{"norm_place": "pre", "positions": "learned", "attn_scale": 0.177, "init_std_down": 0.0, "decay_fraction": 0.574, "train_tokens": 90640000, "steps": 11065}
Each number is 500 + 50 x the weight over its row's rms, rounded and kept within 0 to 999. Layers, rows and columns count from 0. Numbers have three digits each. The size before them is the row's rms in percent of the matrix's.

# up: layer 9 MLP up, 128x64, rms 0.248, rows 41-60, columns 0-63
# down: layer 9 MLP down (transposed), 128x64, rms 0.173, rows 41-60, columns 0-63
up41 100:489515451519510489528509406497526544494431612502480404594551471552439520462426534521484520492514482400541502444557459583502588471466493537490376447452525510558497434447454609543527531490511534
down41 102:502457514472637513508514441562458478603481486522437578426500494547509506439410474470526504528462466471547568489462531408510463460502495381472573518519582574502483487477469468421594519535548567
up42 105:435543474521486404449482444538516496588478447423620511538470521613513530498435454510538528505467452448549376584516458554477519469496398530499486565477517521463539540530443403509521484542547462
down42 110:513480604536542485484340543493487404510566565533448398517491469517489602455527495566534455522436465467534509438592454506427555463471518582456488512496512500454457453599508460532501519511528514
up43 103:546504565550439592487572623486433570508464499450433564458539515504523416522513431484473468558464548580505500482521625489440525441532564507542540473498489474449541478517468491408457398474453476
down43 092:486487482497564489496490596583512508469428494579547481478472494580477499527358582558564453503473459414525500589453514433523534493482539522501454540398587502539471525534510365473472477503457475
up44 109:481495450538523453458401526499540534543376556430429471457536494430449422434568548508493596505532567526604500445536488483531487543427492501504592583532484499477527468501506464454419502590536528
down44 100:502520504445540494361529483539427525510541542495513559517522539558520532456522611489538554431396460464428480577457481474508507445545479499462483608483498446541539444423473522428618432532484512
up45 096:493503444482471576518487525518450500503521521543509542518533536399489473494453522532507558451488483527422554575539515476494432472558595504457578431514470610436371483461413596449408530549541468
down45 091:539452544510595462510461481489498542401452577542447464521477501538504444471457567489496425440529461440588537500482523439485497590470431453563458447514429480479524594513551494462533592580427591
up46 096:540488417494477473574558570551442463369500484438476504441472519575486493461443415419521502498420560544507454586517454506498556468531564569460515577499451500453585544457495530596507532528445531
down46 092:473479588466493501385448419520486560577440470516484535523504542485555488460506527548519546585551479443516542571372539564498451495488480563417482460489483423543461615532514516423503468488570441
up47 101:532494498504463587497533439510493481473546426497489402509556515536521533534478526524408451577493522530607535587424480481459520494411531540519441474436556441535477468511517395496553543400449615
down47 109:543551448568435491605519521563469489462512482533412522497496480429521551485436563553466550479435549455445443454425573442526533579450533489435551462483392517477480464540462621529527517480544567
up48 091:411484543471523466392476492519574518499485532515432542503562544488510440447474598543533562543422590474518595554449452449424487399551533495560465437473457438492473542466533538597533538510487541
down48 102:560480456539458569498476629469500465554585436380522555556552528448455511564531495528434520462545492489449583448533489446525487542501537546510504482424573531507519482495425443405395459523542488
up49 107:483563527559437415492421566492530571539617455519410526488504459477492514616522575482445537503484596440481483465491590456512534442530505500571433474528535450461447506533486450430548455540547437
down49 097:532465475485566584490416453474496491573467506542497447559460523506524484354486567470570586521431365494445512495511578488485475523487472507457510442437477472515464528542544551529493510543470642
up50 097:539522607460461434525537557636483579484569535474478533506525450505506440504534536499504441478482462576499402450430520521492435528464462490505573600394566540430485507454543434449495512516432499
down50 110:450504485433544553532522547497457470558499432516513483499530356519453576510556438441435526483544419463494393492527576466531446541589511497497567434437518528481560442445587497492493566515551576
up51 100:480445545464435556494446508525445508486392512437555512492514530599502462594434472482510484548543426521384504587440495548550498415487464521621543579506511467520454536527520539409487436524517491
down51 112:428476551449508631522510524512505458490396465445594440468491504478471555501521496565552487570611522520498494465486486512464544508455496411451499492514551539536492438578499522499445558435555350
up52 109:469417543472550571507509438500442652536499496491456454512550418497428581567486532538408545552562518422465520529560566513552487498419452506546513451529485406488492578475493453491507473419518514
down52 109:479506552508533482448490569478555435509546499549565474525561505458510530478540461549504531440538499443561428616478495451519489525582440406468482481560576517523500432458506465316520515563467442
up53 105:540479551529412457505443513468467524488503488543470446497503452502538400522510495505535538577488527492532444591593491523469415494512560548499637404520394543529380485518456511460448478546475579
down53 108:417526462579556450524577474484510476541594465481422502654543509493517525485561432512469438499473444482512481547454464440496496410542413467519434523516549556511595494472558463578523555468453461
up54 102:469549509552493457532508515483603569508517599433410396582464557447528537500536492553472532530482481483478471458548528471452532421389453549392518502543489372529546506494526453476559507499495559
down54 114:467512498411429504487485456496480460414474557583601472538498461520486496509502495446535500556613479473421626478489523522479523439565450536423569531462624516407492494499509508552518423555468507
up55 096:558537604478522536532512465558534409544489515509510476566477526557526420491548527504481509493424532404525560517542406511378535491499571401525565493440469529465475480436523514448430477559614481
down55 080:489488500582471502422538577533560545457549458498612441510484475503527521390569557419445562467444455481468513434558489463481493459473544655515455514453512469523497401566534494550546461508478494
up56 110:479562541467443526579503552433450474518425536445514513438505582541436562508575469520437523486486521493541498462624503462568579474461447456538455563484401475501494516455524434457413535479603564
down56 106:460552492495522477437496500512535593573502492620449526350449478464474533492426474666584483566450464485541531529485487493455478501511496514470454518434528499542547395488573477518473475500532477
up57 090:453547505450406507561453579468615416471480506465466499518531532406496420555531517527587576576478499437552542451447491563474520558473457484583572482512484533542528560448478475508469507517560395
down57 089:492474598500485538429569491502417412477562483479514429531459444516576555482518599498449547468501464476509432509456486429526563464573481581459502570515522469487525455637476482421557526475413531
up58 103:552541506509450601464448515525446479508535579501523496487478418550555443444485641451506524612381451495477558443463438509536445577520484554444516482483478490495477450444525522454566589494524461
down58 109:517471499524495490559498522484497478418526557485542516419558562455393594532569499472608453468476452494472513483567405481470493552509496509541480498539481540385605475436555482498416420518596512
up59 093:527411499481526492530474405535421545482470449507529531480519585523572524483603552524500419532543432502435559527510589425464430496485554475521497506537535503422572518656484479450474515471441448
down59 098:588433467398450476463502544461534488494473556496507500544480524560538570464548434492488494537518374332473507506486510539514533501531422447526521511554579529546518424481519555403494574473558504
up60 099:498614518542459476441499525451503576523483525469444505565470527518445488486515512399401426519489483460569445493579443422627507506595503561504473490456502528464414506505484533584567507542411516
down60 112:522500429487497403482497593552486553452513584447495474556558530518391464449566539414468481611544505495501531517398419422584472524527500488528510509501515552504450398446531550496522510550438530